python train.py --n_layer=8 --d_model=768 --n_head=12 --n_kv_head=4 --head_dim=64 --d_mlp=2048 --vocab_size=32000 --activation="swiglu" --norm="rmsnorm" --norm_place="pre" --norm_eps=1e-06 --positions="rope" --rope_base=10000.0 --rope_fraction=1.0 --qk_norm=false --attn_scale=0.125 --bias="none" --tie_embeddings=false --parallel_block=true --init="normal" --init_std_qkv=0.024 --init_std_o=0.0 --init_std_up=0.024 --init_std_down=0.0 --optimizer="soap_variant" --lr=0.00205 --beta1=0.95 --beta2=0.95 --weight_decay=0.13 --lr_head=0.00561 --grad_clip=1.0 --warmup_steps=200 --schedule="wsd" --decay_fraction=0.917 --decay_shape="linear" --final_lr_fraction=0.1 --batch_tokens=131072 --seq_len=1024 --doc_mask=true --train_tokens=599300000 --steps=4573 --dataset="wikipedia_en"
Each number is 128 + 24 x the weight over its row's rms, rounded and kept within 0 to 255. Layers, rows and columns count from 0. Numbers have three digits each. The size before them is the row's rms in percent of the matrix's.

# layer 4 MLP gate, 2048x768, rms 0.0662, rows 1840-1876, columns 128-255
098:145133126115092132108130131116123122121129108149152110077134161115141088143137105174164108120105118139099108099137162115106122137118097095126117082167080117121111146152160112140124124161116096166108141130140135102119069139112087143147184137169157146138139125113145174126177168134152127134097083130162113122112085104143138135126145134126140106124105148104106165160118119144129169135114
099:092125099099079135099139113120145132145120165098167123156135160149125131118144172144098090141133151135117133144113121122100156146095100148114151092076136140128100132098111144149110124119082159136141121088092125123140090083103130055139160126155148122083127131135139105130145117162099137131113156117151152093117131122155133175114156119143118117136147149117137134129104121164119155134112
097:117129139187073134142146156143084153045167130149156131103147144174137155107107076132125093136180109121086128146137094131145130129148147123152130110130127130117183112081120127144127143069132158149142132152107132132104190111123130138132140164151124102121147100146170148164118140090048137102164130129107111118112122146124166145128110136067147131119156143114123090104134127157118119112180
093:158103124135100115113118133117122135109144101125138179106123176133123096119164155146111105126140125155150137180154174179171109101118146128148146152091130109109153131144143172153107088136121141154141102113119150147099152133136142173137109136149094078110123124105137119092169124122106136110091132127110166176135107112141130111145185124103151112095158150125149086134122117144119190155150
099:136121136157142148150186159138156113158095116150125137126133105163123158106128150153149128153144120100132136157171125111154145163083109109089170065125086128114137122139150130118135134096176092122153112113098168177134108098156085098140123137125102109101165136125086144115119131111118110102114132116085085117084149106129121129104123125136144136122117111097137165120096119094130138119148
097:123101089105143137064123126128122137106183146130169140123112140148134138118129135113116132089090143091132143115148137140131138111103087176112150135098184108146177141119139099112195139118086121103138171109142131143139147153163140132102090105153155106122141099136076134112084130100096131122155100135120108109115122105168109143127094109096102120118166164096141144144128105095149101125098
097:095100144116122166074141118162136164124128122142089104130164172119154138132139137095129156135103148097146136100137151137081096105129132103155135161111143161134126088134173091137129112137080133173115053134092169125131161109133117108168082162157112095086178122116117174164102173103131110109146115104113149095144133105137130151110161095124091092111138114150146112123141138091128164103159
108:108130163130093122133120115116096128128126128185140115144131140203121094107159112080128151135123167149173089104122091131094095161130102138112100118131096118122100118141153152098103099103079087154171121140120130185125107073138105148157168103142121145171136155108132125131121122145142174079120116150105173139149099155196138147162130141123141129079149141131118115099132147134143115120137
100:104132146132095117128146124121153141127114131156147150153085088139154115051123161164147122134113115130158114130099141125132123146091131108117136109120146109131135155109081155127106118111140122112113092129097110131115125140132076110161122162142150067154121112122077136094142102118126151099140130113098156150117080172143133128104169132108151109101146129118160134120140121142168113127133
105:146112179163138090134119129142139129134126168095136159135137139164138114150140128125118160138135104156130106141143150101099143156124193145123101079144145145067117155131090139110171099124153163132152088171101154127101096113125127118117119107126108158158120141109142108115116160129119150111124133124137128159120136129173140124126108112135130152106150104114085139122110091097143116111086
100:159118123099142170095167124161161157133144119101139121126088139118101106177115147096153101120129134168111124117143143134126148087130113121174106112103099132151131172111121143170056162130145110130091122136098149086153084126084128135131150117143146156108187125102162141064195136151127091141119116147152147116099153086120138129101098086125141143076127145157109143157161133112205133106127
091:130118115147133087160111125102089171145176134168103149145156124114125117150090123101142150135109150164150080081117116157121164128112161110174124134102146133142136147089082125087111132127115144098150169140114188131096107068129116131136156142138114138109156159114152173119125098090127140113129155123145161122159128162131142114174156148122125101093158123125145128117091118123114122125150
101:100117113116142108124127135092113094114167142141099176124109154119150174075092117122141114108177122116170097128132158148136146116096141135179121127139111086093156156114136080126101128137122110106124160101090149100110150176132118100108139161178107120171115112129136157093134148122139103149127142141108100084168111108160103123126088150131129125140110156103122136130162166134114177135143
097:159150112107125127138105119128169144130160133151140150095116165121135132144115114136111136109115134147139122087124145137094113138146161100145145148107101103096112120157143116155123113146134115143197125113110141168119108105128147120102151103147085114138159122156147119129121138162159091155117147141128119149183104100103159105114133138060082092146170135099140146144137137115149128127115
091:088125119088091096175123123163122133116091156126085127107167164086175093103141108175127155140092170117107143118080131117122138132099108122123123194118133107138121120121113103173123130140114118135132077076135133095110084125145133149143132161147137110096164096109133134169129133146159139136116152051151124117105106104142123171141122120124122146144141112114154141120118120133105143117106
106:166135167111190116157110123089090148149105069112166117089100146106096126115114082162160133164130143102114136121110137118081120115145112119118115127129150099099155143090080097172113142159129096144208090128137105097075070140101120132122148137131146131166138134119079108155113049118112132109143154125157176121117145147127145123160138145073118135145153161153099141108164170136115071124130
107:099078124162167080114133127120142163121162153100126129067127142114149108116129145129117151113115073164128094100157129166127141166126115110087186131101136145126085124174129130100085127127155131122137098100165131138156132121120169190136186163140099123145131144131113112103146107139136104106091123097090133117139150149148128120138071125112115179149124108144150112136134137111129086104121
093:120146103096107140152123147129140147179135110125140131167131136120129097126112148131126161116108122151105093104123104148094167145135147134085122092078135121092155123123135100116160166123100196186120163163127111136108083131097106114139149111119155090093139128132176104098167157112123138131136156107134133169138128128134190109152129172127038093170113137122126125111167158074122071130146
094:146137112134125132126144136138107155129076114136128143135172076118150121115136130165089117132132113110097139118131157118152134117167117153174139109137161133108152125108155140128139150121138101108123144162122153122110147130139132112122140086166110150122101158132157137142172132150174154133112104109157118140123127155118141158152161114153108157141080148121134107134102108104118113127121
105:160124174145126125176152131132130148131115151133178126147161140074107143115134133140142154111129158160156114144135097090067084101163146092184136107162127170135086146116135118150144153126113142128150111157140127133154144123145143134157125136144116160147107132100132079129146147101173078103171109115154096091137142130114088127146121132119144103109128107126162132167114151137131141142095
098:122097133138102178123125167170151098138183094097160094151102123100096128146139134122110136169125140118126165128135113168128139129118129094122105133136124119116108148124119109135137122132144130138132153176129120144130102130134169105109134139094110157114107122130153140169135094130110145103105103160075127128119060107157154150122107156126134093146111112149105120094167145139099124153129
106:088130103151142088135157140144141139136146144094162155121113175109133117129120082127130129128080128135144132126082158114147101109088145076120133100083134142124146121145137161100145124139095143170109118120156146120144108154122105129143153103124107138108119155132133111133131150165096161081126102116156139156105110130109131159116109163104116099166094158144110139129136116110146134091148
092:074148144108087154083149135090082137130148142120105117114122147139095113177167155148067162123127129141161134183094096131098161108141108152159116123202075147092106136084139129108126143156110120106124127075108139145151157099111129103164125109128152110110107090100166165113145113127116152110115121108160126126112101107125138128113107095151126129107099162097121162128101141139105136150112
090:167099123109107115141105104129095111104163120125130115129102127128100148143125139088119103133117132145144123122090162145116141166130095143163118108103178102151091154110158156135115150144094140124143083126174142149123132182140132121097113147097110127152145104130148119118149165149159123122140133137121136146145085107162121131141149115088099118079118167132121103174138124126137109107133
103:124149131071118141141124153108161143131120124130124134142083108143129136119141082143108096141143109134122098121104137115143097143115162140154121111108157106111121122098146141116124137113137128131125156086147176130101126122099118134088105138151123131127144118118129122100114139135134165159098164208083157120134151081114178124163174127149144153138149067128109131104142103108124112148142
101:105129169147091196134147093120125129104109154164151156147137191102123175140104144196171147137136144142165162103074141168114166111125099105125152187107139116177078134172101149114123143132109129123122163140125110112142158111167073099138112075149124067143113129113086150138150134079112129108119144097131111188081123151100118124148138130098120120120150119141080115141128139127129170185116
099:116115143162148141157112125157171103158148148161108131109072129085119114126152125124116155122145160161097155117120094122123157144098146147129130140098158116140109100079161078137124111171101123130144145135109106093158150144127086134137113167116149098121132151140157132108129115145111141108114125104097136094126130180117118105129138118136119119146144138095084125125165125154135146128089
108:103149111113168126117122180134136129101134154106119109138134132072119158119106137129119108172141165144078101103152147110108163121111154144124121122118132128161149184129166128144133104089188171089129154163155103099182112152111131113134155105177120090132128085105076082143132173102160151212107130118138110114096105117142135132154141198135114131112141123130095144137118093109117139109060
099:110105166124123113090130096148098113089121121096136183059131120126143128123130129122170109115105182140131134145163121102107111112116136126128088146155135094134126128085181163095061131124113108106130102107123138138138114155109137154131165084131132128167147140125152142149112140135180160118144096193140086137135125093125116139100105130133120181110092156154135119169128115112152069117094
113:119122158153084144106133158109125181117147140120104150083155156144125076133129101134132143085107122170146149122135107128123092145108151105108165146154133100155106122118153095108144127121121142158155115141123124119090107162149089061134142174105113138095110137118092169144134101098124135153128100110165086156123109140146159157128118121117107099127116120149134099155105191119082098115134
099:098112126129181091167174132082110133115172166133106139095101086129172117076123124135173104113108121124155150129083113145125146092121141121137112130129101149124099115141115096127085161127124118115152112111127119131101129135132079179124154137133120122131169097109118113161109148080119140133108144140138154138088135156130122143117118125126117134109126102158098131145127118146110163123149
102:104112117133118139151118146117161132098144121109099138124098130114151127118109137109159131189120173133126160123127112102093086114139117109122096150104087177113107124139135118124120103120121121129112173121094165171104109090109141134123129117144125108146134120097112155126105115106123166132122147115102119105146113132126093149119177162131078154185085123103131133106104136095143132077141
094:130139104118078133149143128108172147152113116131078111098107154099141105146141140105128136120145135129102137108159096103131140155111155138123195112135155156135152119114123133140078089144132125155099124124157144127089169127116114116140083142129165126126127131140089144125144147135081127145096123105154130183114114157081133178144101152162171130131144104128155149150162109105145135126122
104:077170129121146087150151155123120089107102147098130154162133118154196155099113104091148134136129126097157117120094137117171116124130131120143125105110149115176123141159149110118121116138155131114136063114162146113102097119112112141104150143145172156125113094102124146117130113085135137111129110121077115124126150136129153099155120142117139120135105160108100104113154125065127100124135
112:145112100122105113090118114167167146138141126132092095163161141096124107102116175110171139105124104136131068103195137148120105132127178125106120141126158120116100153112120174103107127105095117132149164105126090116140128103155142102092137147146107115146138099096136123134142115069111136140166123121129132143134162112095109148101068142095080129101120072126151156097145122097111121104151
096:111137178133137118106127151120130125095144175106125134136055139130159146096155130090118106145103128155172115114138129169178148128108176156125096123117161097125146134117126138075150135137150153149176160152098119148088102144152097144091084099163109130087092147116152123138124125139175135113131146157107144123104132130131120154120166124125108154103069137120159100139122087128140144097145
098:113135151142109078146119144133132140112146136160100102160122139079125102142171133113131109104154167136174145128080085099111112143165164095125139118119127096109109136178153172142135138141111099149110117128132105110134148186164086145127102080105144146103120102134165133128134140111079111149121138134120147140158120192132140156152136133115114158124110097136152091128130129148152144122092
# layer 4 MLP up, 2048x768, rms 0.0671, rows 1840-1875, columns 128-255
097:154170194134112137076100151111142121102071120186122114074135172128149072092136171111136131145119141124104116124091168097085150124119107125111115064095136139106096113120150150095098136137123165128097139124158142128184105098105069126128131132122134105159153121139106122123177136132132108138107146132097119125134119159101097120123086105174132122144113133122112103121096089162130137163136
098:155157129201136134100153125109114122159149080123160160107100125126134136142125144156108150126139133152106140085130125095132124170113119140137099127195090112093135139136107165124112156139166126109151152083116169156127114096133184099174127150068109126168112163145150122133147083098157127180136137091134130129123109102125148103113094108137117130120091136104113134122137114153102133115137
100:118144143122124152152114120125124148115120101121112119102116124135125126144096165162151106103165118142129156131112087144158112090146129119115140103091143129104118122154131132101141063085150127143134148123114178193116145119122078158120109143138127092111136151115143162143125166100114119188168119146111127176122121161110188135114123144131155137088119099125105113122142126141115105105119
094:158157139120087134118147165119119125137105122132123177118133106119109137125195163117131118181135113142122107117182125086176107115125148161131105130118137100090160186133139165104100072180127178136106117099167116157132123136187124145113160125155117129138128168109124120121135174108147115122135180110140100113132157096152154122106160108142110133105087121116079122169123107102116132131143
099:065134103145138107115171129091109166118085125158131111132122059119138161114107145137136094154139189144157118168081135116147162146123118115096109134132161126120165127108178113146146101124131109156086120126110128165144111101133107148144113135142099141139109109130105124139123115133170135150111101119096120131129136127149101125125110147178145132112148155127127120132106165124044149162136
101:164125139112173099136134143157137109128102139152109154172167147112133051076091157113166123119138159116114152092165098149121121146149149136129132177143182106141133203132127157130144108142158122120109094108142111126144134106153096122153140125165133137093111125149157137154125102113151111080115077116170131151111141163129092139161130124113105115133180134138140140162143115131140123140108
094:113079103149111136127168113158125115095138124128152120135149117174120152103118121137146106157096129138128158085122122174138126095135165089140142113086109117111090131169103147126099107117149132140109148115125093152120134121114131125125117121146131179106133143164196085169158141122155130136148112149127119156100140135100102142131147159106154123123121119159083139100118152154113136117127
112:138147133119129118129115058115140161123177127151119056137058118128064119117109143149108112119127149086128137139146106064153112129107119134155141148116082143099143100162099130130152139103152118108123113143153109155145115130148179107110127123144149101113125095114105136138160112146123110103127097097136171148099106135092110109105124124148124148109083168152124163104111126140152152131124
101:105140136179127150145120122160124165137136112122122153143110105071161141101101135139125153139112136143134102103113128123091090167113141112158078137117133088133101195145081113147099100131127163102110125104136136148104109103140138125121096095123138104169126144120109131128146099081125141126083164097096124138075109163144110129162175085081173141127161086106130143061117149114116141144128
103:095140112158146130120138100129158097176144149110117112080106121123103073185174125092134138114117174156108112141132132084131100170164137111124127115091134143107166144156114157153157145104153127161158137117148125142171100153115117123130118130113112126150121089125108114116109117123107115108108148151118132120098141108125115140116104150113159132147130132142150165122075139166183096119125
097:150127133146142121109130158148141114138102099101082119166139141112140167123150152143108137124137152134125131146100142121117135152145126132132094119114103147144133143176151158123136114148108130129110101142131109113128113114138165084116095117134122121143141121126109114152099132133132158180138126136101145122127105113141104087103104123165147125121106129156169134117099120137083117198087
097:098176165129156172129109155128109098108145129152160191127176135143136141127127145110132101130130133127146088112121139087117155124143090093147167162156113147129152090134117149125126150136138155141085150126158126123106115160154157166151124101131144118151110123126184111117132095177144091176167119191108146125144122110144152106152149153160128112126101178131091169093171151095125138153129
104:141171124138077104117152096119111091146116118128114128115133142144140131141140081125133147136165139120127140135128165126114161144131138126134097110095099126124083094133095119119134195108144086107127121131167097131156116157148100111108116052152146125094142122127150174156110107067156099132114120118178125118120143149117126142163091174151120099120105116122115105073154143168085084139130
097:142131131152135106137148115119116115164143134112118099132131127129133072122153135135162128125108144151149129133126126130104133144132112150148121090120118084133109095149092147114136134160144107148117119132118118134144097123164136111109137073099162072131092116102152155096144158123164171081135108127166133103114075119088192142112121127113123136115165117157122137091145150137145102111108
097:179142117119140089123116142153147166092121095118144104137106123119147116102117165146088105149099169120132139098154154145136134158139096121120109112115119116127119129130149150138148114145104081144142087147144101110094128083145096116125146107088144146093080167134061113071122138101136094097177136131152156107161193122106116148144145114121121133129094141192073130113144153152113111155109
109:107163093133156151165150170159114066118092149121146159148124115140129149075117085135107167138108108124132120134154080168084097110104111168136135126191124104123149132138156147123140147174164144118112131176127102154118152148108098107136116144090107094078138126137169151122097086169094121117129153155164129117137154116121111110142114132155148137124109110089137116097131124137122117133111
107:150156152143146139105153132073193100138125139103110138116117132122109082095109125089131122100093137181131155113087098130117135116083176172162109120110141093144130088113132125145138123119112120120124121152122122116091154046114119127063123108142097118120120147098141124117154147114156137101108117129106154122140130146124151109119140122081159135112160131138135142119137133120135131102139
093:135127155125116112125171112145164100093115141139048085138111123105120118130126120099081108146131116146150124130135161108100170125145128144134113136168119118125136096124096108172149176138182123113146135177172109131109092131127129127128142156146121162087121125123064089184149120117160134119146137142107110138114119096124095142172111169111110158152118142131137135151141166121152122163160
088:119109119152143149126122073118122127136123101112086123099102085123099141088151100144176133145119168128151144108078136150125163150078162135147170152141098080117129147165113117130120133137163140126155103146119105144071105102131123065117147158151121114119097120127149099125135158184134101126119150132122130117119177143115112112158095156128180145145113154137121127118144146132153115170127
102:097155127125094121128094101126135092131120148109162133161121105137127091081129106179117102141117102068066127112111151107123139059135110143175113175119145122102157147150121111103157098147132135119109130071078121098086135117140131115111099127152133130087100114141120124097135107197119193089147139106116132159143169163147163136113108133093107126130126162161123141137128152141132092119154
099:121109142144132124124179134132137123146147157122101135176152109141123098108082106134147110121096112083125130126114119121171162152171099131069087089100122109152099136110157159142115131130135128174142115127161133118130148080115094147144115120121126102129157107140158127147107098127131137141110129127159140120128136157152110086119126123123130125148098146134138133113142117149105188154143
107:111145133130152130137085131169111158138150121127145157113123075174128192118116142112128126139105160133100113158103121114168134121135112161164141160154117090159083106128133140155120170078153116120111173118085171137135108154103132139088128122082161111143104097105100170077123137126141142111124121172124094120132128139151084070115110142161095119140141141151141094126110145144134145151133
095:085142146140064163107161141141093156138134109115109117126126113175086139139133133116124177107174125174170116131097105145092126120130081160140125137177121122131131127100172109127112148130094104121092087138125146114119134097142115095138119116100125115118126110149173128116134133115145114117136125133147131124115096100137086093116150080126157136081121146133114145100113138154085129158100
096:148077069103101167123151114115154116091131148156159149073121110113163109153190107119145121142128139197113108186137178140139141174090120168137110121117169130146154095100148111121141164102136115133124093191124139142140132141125128084146118067127121114127118126124182130122117153170128150151134127127131110111144098092125150108113120130154150130159117133087124134153134141154119094187176
111:098112155148156133162113141128126138158128091163100111122108159152130105115075113112160134100139101107122137140129134154122101150147121122116132141120174140151131166130121098108164148113194122144119137130092069101108127084145124110134158122097149137121128127153136149105159147153128143140128114127133155073176137153136108139128119118140140065155114155149138107121161149158124143148099
108:118041146123163154076141127147121146149119136078144114140108134099131096139137140089104131143097136131128095116153096137104095145136136140101133182111135138103170123127119133123123125153123104104155137184116126197117084161123145156126150171126143109117137109125127136076153141185147108080139137100126123101112109094128153083146091085158129143139184134107112105125133131125165081128125
097:146143128173120176121128151107109126155096132105142183117143138123101117119147151114092084130153110148140066113112108085148139143140163129139177131092115104131106150151110125083146105147165152089146143137096114131123155106120177093092161106117094133127145145144143132158145139070115112095157072138147095123124141154133159143143148118106125109109119118125100069108160127133110098157133
106:126148110141163141132120083110148122118105079112129114124131176098113155136150174142106114143133113146150155093134172133187149180113135132132121140152179082118130136129088128120121129095104125122137164094146131175109157124115138129145089111123120106134110130129159134146099139167090110142108117152095142151103124181112151125138159138137130121112134168113159095141133101110168110141137
092:101109131149152126134162104120114142168198129124156133133121157101157126137133129144137161158127107139160122138153115119127139146144128147158141154124121123159099153122110148117158100140113156074120153141161125093130109147127127141135096120120122170139118149141116166127116109147147098143135168146168157139130131135121108126118155099116132100113131120141117083101152129128069152131095
112:125153186108129154137118152139105090112150147140137116133153102130119133085081151133142132132137169121128112190133101106140126104085100129107133120127122118152112161072127126154144148129160114130129107110171150094125135105127143105108150135136150107160155137143143100167145161142148146125135139146132190107142144131131119126114079096139121130098165075112119104127108125112149157156148
094:100107159133137131145175095111154145169171124125098123121160143126166179146126132145159170129161112116143153111111110156121152126135138113115126095132088129138114131070126100074107165127130123128113148169147129096107153116170145109168099116159137121146126169132121109132095122102147109127152147078148171147106127164154079141070119162121086126151140129105115122124142133151159144128165
112:129119160121147110111147139081115124136121138116107148154118123142133099124161148163116126167144118165135134126077100160128110148132171126125124133134147110124105093150124104107166131098156124116151127150125113110147124135080137141093122125118127128128075147137160136099151094114122118129126095122152126172145134118119066097166119168129135134109135160141116127139100089122101107145135
101:099100142116158093108110137131144149124079119117122152109102097111172142151123162146119107120131129112125161098114108132164125121145103119100143136184165168128110146136162110132174129145122162098099138120120155090142124117124140130177128139157125112101127071091135118123144162111154111142131127117155117111094105131099141134138150105164120165125142126153166101126143115172114132127152
102:159123082132112108142092126098122164115118132140128122138136135062119116142131128108087128122132123070118108086126129111113128129128099125120133159113147129153143071112122145124164121090130169123145180094120111132133184129118108133128162147109123103164120143132084139113108093131095194138163160080122136147106142150157124146114124150167145158141117098100137082135143081117105128122125
101:103171079100124126135113132134107113092082109084120147143120147153100144139085123154093150096134154141176101139118123140130161162113112128125130166110116140130133051121124111138118143123137169115151173099101126127096138153168101139139109153131100131126133120121165133147139093116152108125129117199131130137113138136095115154168094163101107112116098161125148130089139124129148105092106
098:101106077142140105111087146109114120119117111171119165065089131137158129126160099142148161119152101109116153151143127149131099123143108111111108147121137056129130143086147121138138152105076106051119118164152134107073102104086112141093133144141111125142105123085103170137145148128119076154133104125110122061144132135116114113129091162152111168123119138164136113103136115182134138148105
# layer 4 MLP down (transposed), 2048x768, rms 0.0631, rows 1840-1875, columns 128-255
104:138132117145118110134113149111138149150113164119167100135131143138130114131127124138103127109096087135178084139120143136169116095112117127109150128108147125135128116135106130105125102119126125134134111109071124094182133113101137153108116160150136162095125145125107138105126128128123101146107101126089107108154125157100104157112083126131132149112108153125120128121116110154115126121093
104:123148144089132161142142132155106157154154147121103117144149130090123156110100131141153167100131141128157126134143093102129082102109139110106143107131139142140169121134141159132132166134155170115093145162151135096109156154142076130156129139122130136157114159074176137124125125123089118117111110125146139090132142114159151146100113131142092115134125072156149165159126093114142134145144
104:137126141148091169145107165174108156119140125141121123125130098106098128121131144115113139115130139111119147133146064100138103117107144117153183111102164114121109136136146101127124154098122138110088126136090138150150157151137104126152149178152117130149116090135133173131133137216108142112099112113081148161126110149136152129108101133109156136114117124152101109141105122200104123127100
098:168141074128118109143081105139139107118064106139145167129167143102106136102125084129115159142121116158127149094145111145130165148131145130117114115065095121138129105133116131155123120132129160126166127140119156207116139118145164126141109143126175175106109105132098101150167124124116166143115115115142128134129156173143139116089141105169097130118079193136101163108151171159126139113145
099:150128130109127135095130124129144123129161088147147120076108114131123132131137166174160161165156082136094171182126146161105126158133117124132154130142127129129129122115119105125140099135134140141118139143143159118104137142106151106096123096131128174111142142114112132117133180157150131170101149141133125139105134129149121135155148155143142133122106111111164134117130133144117149173178
099:124124173135160136132105126101110171137122120132078117144167146103144154143137090178098166146159105139107133185134174122132106091178147105136112090132129088124095160137147162143134085147131140157107109131108113096110143100129097108157142109157138118178127156112109062112136124145131099110118146157103120103120138162156137124136119140144126145099094140141137146125103112128146137187112
099:104123103154121128127152110138140109137127092137165159158144102174094108146139109111121159141154148124140078132135102097121098140103146161111131101104110123111130141113114099160168170134123105122154169118171074130132118126156163146138136162117156110148119109114142124047134147108142110137183148125117084121112120130117128149114103163154129120175122138119142114116129162147126131098094
102:132114116065107099097095151138098154103120128164151145159124132120103144121161124120140116134158110136084108138123120142126096156152070134128137127136114132125139148086132144122108120123108136132141144107090144110193126139205116144147135127126158128156097145144099134141137100121125149154108166122130125135091148102161134158155131141152061136113131127126121124092112130116110089137130
096:124128163089089136127143156077114171132156152139150105102142138114157157160121155109147096121141133125130146072097130122100126156120094115137133118148136106080124116128117132150109105134149121098133178131097123150111139105140122109151174121133141094124105119105123106100100099145140153122159134139109154093152118133141114163120076157106093101154107149095131128134104110131143096100109
107:154114145095115160133114139124148121137166153188090093126131147157110070124120139137149101151168100095142108126148143112135158138150152135099149139155121152165138132157138154095093102130170164085110157076155128098139147106122157136125103155126157131159144119115133171127123173141168149114123150106133077108140180135114107089070108169078093119147103131094102137146097157158137131134171
100:122153139123115106088114151146150100145120137104138132137131152144113132134124172124135114140111136148147131132134135141113175117171131107141105133087140128114158104117127215098153158098100128126135129135162126112143129153115104148102156112157118100133119102134131138130093148135144123148111136128061134103158056153116086126133102126128180158096105140144159140131121116138100106157122
099:147106117160161141137137107123147148137115110112149147138129088166086148072105126108112107063116116126134149108106071103119134118149154138152122095120125094092145131138137122127137174141119173129105124101109156128122142188131113142112130126132123143109134099126118148117114118119164130151142102102101131111106135148134102120148139130155100114129096126110124138093113147102102138077095
105:123148114126138143130150114156117158092120145101125141117165147146137122108152131109102124099130105166091110126093086110102136125083126156106104109075106098121105155157183147115151108084148135116199152092132141133142142142148099126139143120078136130118106132156128117127141147137139162130160121151148096155144115189128161116081156118113152071100141160111145162112117158170091064153127
101:125120116119072128117129141149095064164123105132147126104147143095063115119148125085134128107113098104155082099152143098151105177095161110144134165113087120086128164137161134181141110078105114103168095168084164179155109129115158169088086113153151139111089162156100130152173123096121120123136126124087133093126153143096135086105162128104155139113125099136117098119096167092095084131133
094:163144124117128122205123107133154076149153121077091125106126157125161140122169091125084110146151113158140153126119164179190121145147151096128144147118127137137150166129178118127136153111096072139166059097091147144100102047123084148147096137057102114081138143146156133126141135154129119121133178123150105105111099139147094087147151180133115115123096124115112154100129150142123115144141
108:123119161088138144106120128105105114116088104132108134131121091133176104124130118131101138170128134106120165148146105152101108114107143133096127089139159107135151126159119174092118131138127167099101166081108151150134107084133132110099098146101150153131144116155160176150140123133145151099121143149147114135143169161182076138134160101126132067155180118102125137137075143110141179109075
102:143108142115138116109127170109111134120079127139114111148129106119110124144118111130154144185086104134112094150105108119121126120111137085167108097149128154072101129132132105145155140143127137126107096147134120081143133114163108091095093133100127144125120164123104154114118150118159184111152144108155141062146139186104113137129104106110125129147156139183169135132100080091096141125149
103:120118146182169148112186146122137154154128144134134138132127121110098129124115091113095142143116137099130096108147087138129140140133113128190127073100130149163070090084154131127122105144121087130089132154098100158154105116118164112129105174119145119119130132137124106151141111148146113160118078138115142177103132095150095128098116148143118138114088111133148133130126175123125162123162
094:119101104112204100157139121108147117112117164153090118147133132114187127107123109126124126128135079085139128132114116172128151132148131142121138115121061127125123135135151138135120171130137158125082123130115118131110152156128149155128120160141133178138144121149094094098119118126126178123105144096121114147123127155094068085127146071121155082127120140123157133125118132155130131074124
106:139100135167125141076166160115108120079126073132119124134149073161115108114102148125116137106114126128088134087101154140117139140097143117089109173143132167081164184120138137116148115126104059179108122107146121128141153099126113121144108107164085117180141115150145126135142141085166102135133152107074122116141154125108155151113123161098124139124128114151105080149140085150125160104140
105:124151141141153102137106141149114126103131133098128111116182143125127135171129048147118124141088132126107121108154133112125101135154114089118126124146135122140099121131111194147150123143109153141087158089145165096079135145142116129135146079161153140146129141124111097111135144117108142099127141148145091136179116134111117138150114113105110150175083156084113146103148130163142147155193
104:112102126122142123136153111101104128149178104105139149140154135094144132099137126107109122138125101131105159112135196169199191116138151103128115121105124089111105107147130090153113119164113104148102121213130141108137151130143132159133123144125144102150130139183181102134134131144160124111161140181138134146140124117125117108111104155084126110117099117130132119133138115107100160103163
105:153186135128157122138114133091121158147157091122108105114115156130105104071126150116090097143156142132160094138139110150122125129152104120104114109147149156120146177085185116111093125124138121132065076136134127135124169167122135078134140144115122089161111129107113133084133089134127152141173092149162115137111116145117100107135137117191124104105107110107160122128074163159103131151121
103:142097175178161116133146137115140165143163153143178111096173141141159133134132145103163097136119143100113086157082139109111101175150116125119143088133127112146135148159139118135153139098121173096096159122133151152091118129159114090124125107118082139153146136124125144173131136169091144159154138122200088167080134139146132121092097131108123120114094112126143179151082166153115122092109
102:143132122166135096086103153116091119127131151130172109132097137177154094102113102089098128150102126166103131131164151087190085076146120116107116146144135127148126134130136108145178139133103149128134116121168120130112134152118097143133119128125141117109152158111145121144069151141144119123179134161146119128145096111135124126111159095083113158135123104125097136132156096135167108157080
099:113107084108123167128074149098148107117139098144190133124110096069117149127135157122146105098111145124137162157138168133088133150119109145162128111120090138102096134151103110175079147188127170152160137099090144141082109111080184097087120094148143153108089101081144119114107115143132120157127126127124140126123120143133081132162084059125151158135149120137145101107109164153170141103143
097:118163135086148118122123116129139129083150131089154120133132084124175148122147126129127156177136103136138149126162119152139111131118130139113153106116135140116134093138103086135095104180143110124120117147125094132135123104118104110108155116125103081178108126094120099096114076153111104116071148106193108139188148077073137140104102119097113140084110131144118136119144137113125118121172
098:182147165148160140149152175123138108107132100145122114115121187148111124162079138119089121163098156112123057122117168103126124133127132152123069083132159166130149135169146144097160125089159133122113164145148150121133121152098144132156136149153102121124120096117136186107093142098143150181142137154155130093099129145146107151131131149117161141155177123095135110130098076087147118119153
100:133164151151148131130159128152142189116125149170156161084125166122183156098128125123119137167127130124156151142082110121142096169132119089147132144117110095157122162111118103164122126112113146130148155112143151126095156120100108101157114133119135107108092170141114132085076124189137118137154123097150137124154134176101121119100120169109146125121128095153145143166138102132131149149115
101:154147126148128135147113082118136123133116117105111105123166105105168150115141142133135109121139118143121148168177144109124101118137141096146091115189105118084101117182133106128152135132125151136149148113154112175170138107150117133132124127121140170132117162112087094149087138154117170183168132103151153129133140099146111124143115130127139129107167142129132151114113116110148163160083
097:104134127160174133130130126134098141090128096157113139122114137146156154126119149109141149078096134099080115119118128125118114134101141147142113119152160111142122101093139159103185123126095116145143138173126116144136102114061119117126154109157124098095181110091090144166135136119127105117126072086142184164086149122125146112151140110185160100147142104156113152105144070089100106130103
103:136105125115128140119130168166081109133080104145152135113158118143114145108130143164133099107127162153100125119120157157120093136109146122148159107174153136161165121087142083139130167116141148119104094161077123178124157147091137176130107066134158122125101106141138155158104121129184104101114104154145117133156124130096112152122124116169116118122141132155110140119155042134134115109164
098:102135148080128118121155147121089126125141154060115102110122116096121156122132136165132131113114122151113096114066152144131163161107140105156173119147134119093158144113121153140129128138128147121132096134104132128127159121131170101122131126101193108162170128106140125117116150120154152112129105156088113137141145156150143156115110125138156120058103164126098119155141164179160101126180
103:088109101108168104158114150132145119160095177145122109144119128125142129123071089130153111087070095117145087168118116116093118095130140144086138149125153164092125135112110106112144119111115119141124131137120115112141112149169097156106139145090158134139090095141131128175098089151137142120129142143115125093092097098126084160112085088116153112094158112111145157146136100112145075127109
104:192130110141133125110134156119168127169088095103096128152118101128107163138150140119113114131120162138119151078141166127114122158151121125171096127122159139115107111133114079123093127089146124138129160093117154163115101152122139114113086146078131078144099155152125189110139114112154105113137127096124090137084144131163178127124153119139117142126117119137183128105144127113112147121093
095:108142111100125096131147165141092161147120158126129076139187121147124155106131134131115138131164178121129152165134128107193130146096166151082148143143124152107129128177090139165126101116094112135141083128149120132125156182093130152106093130192148117120137127109117103101149123096130111100136105099151161105148128123135181156121149093144117126108084100172094157117149137111125176137164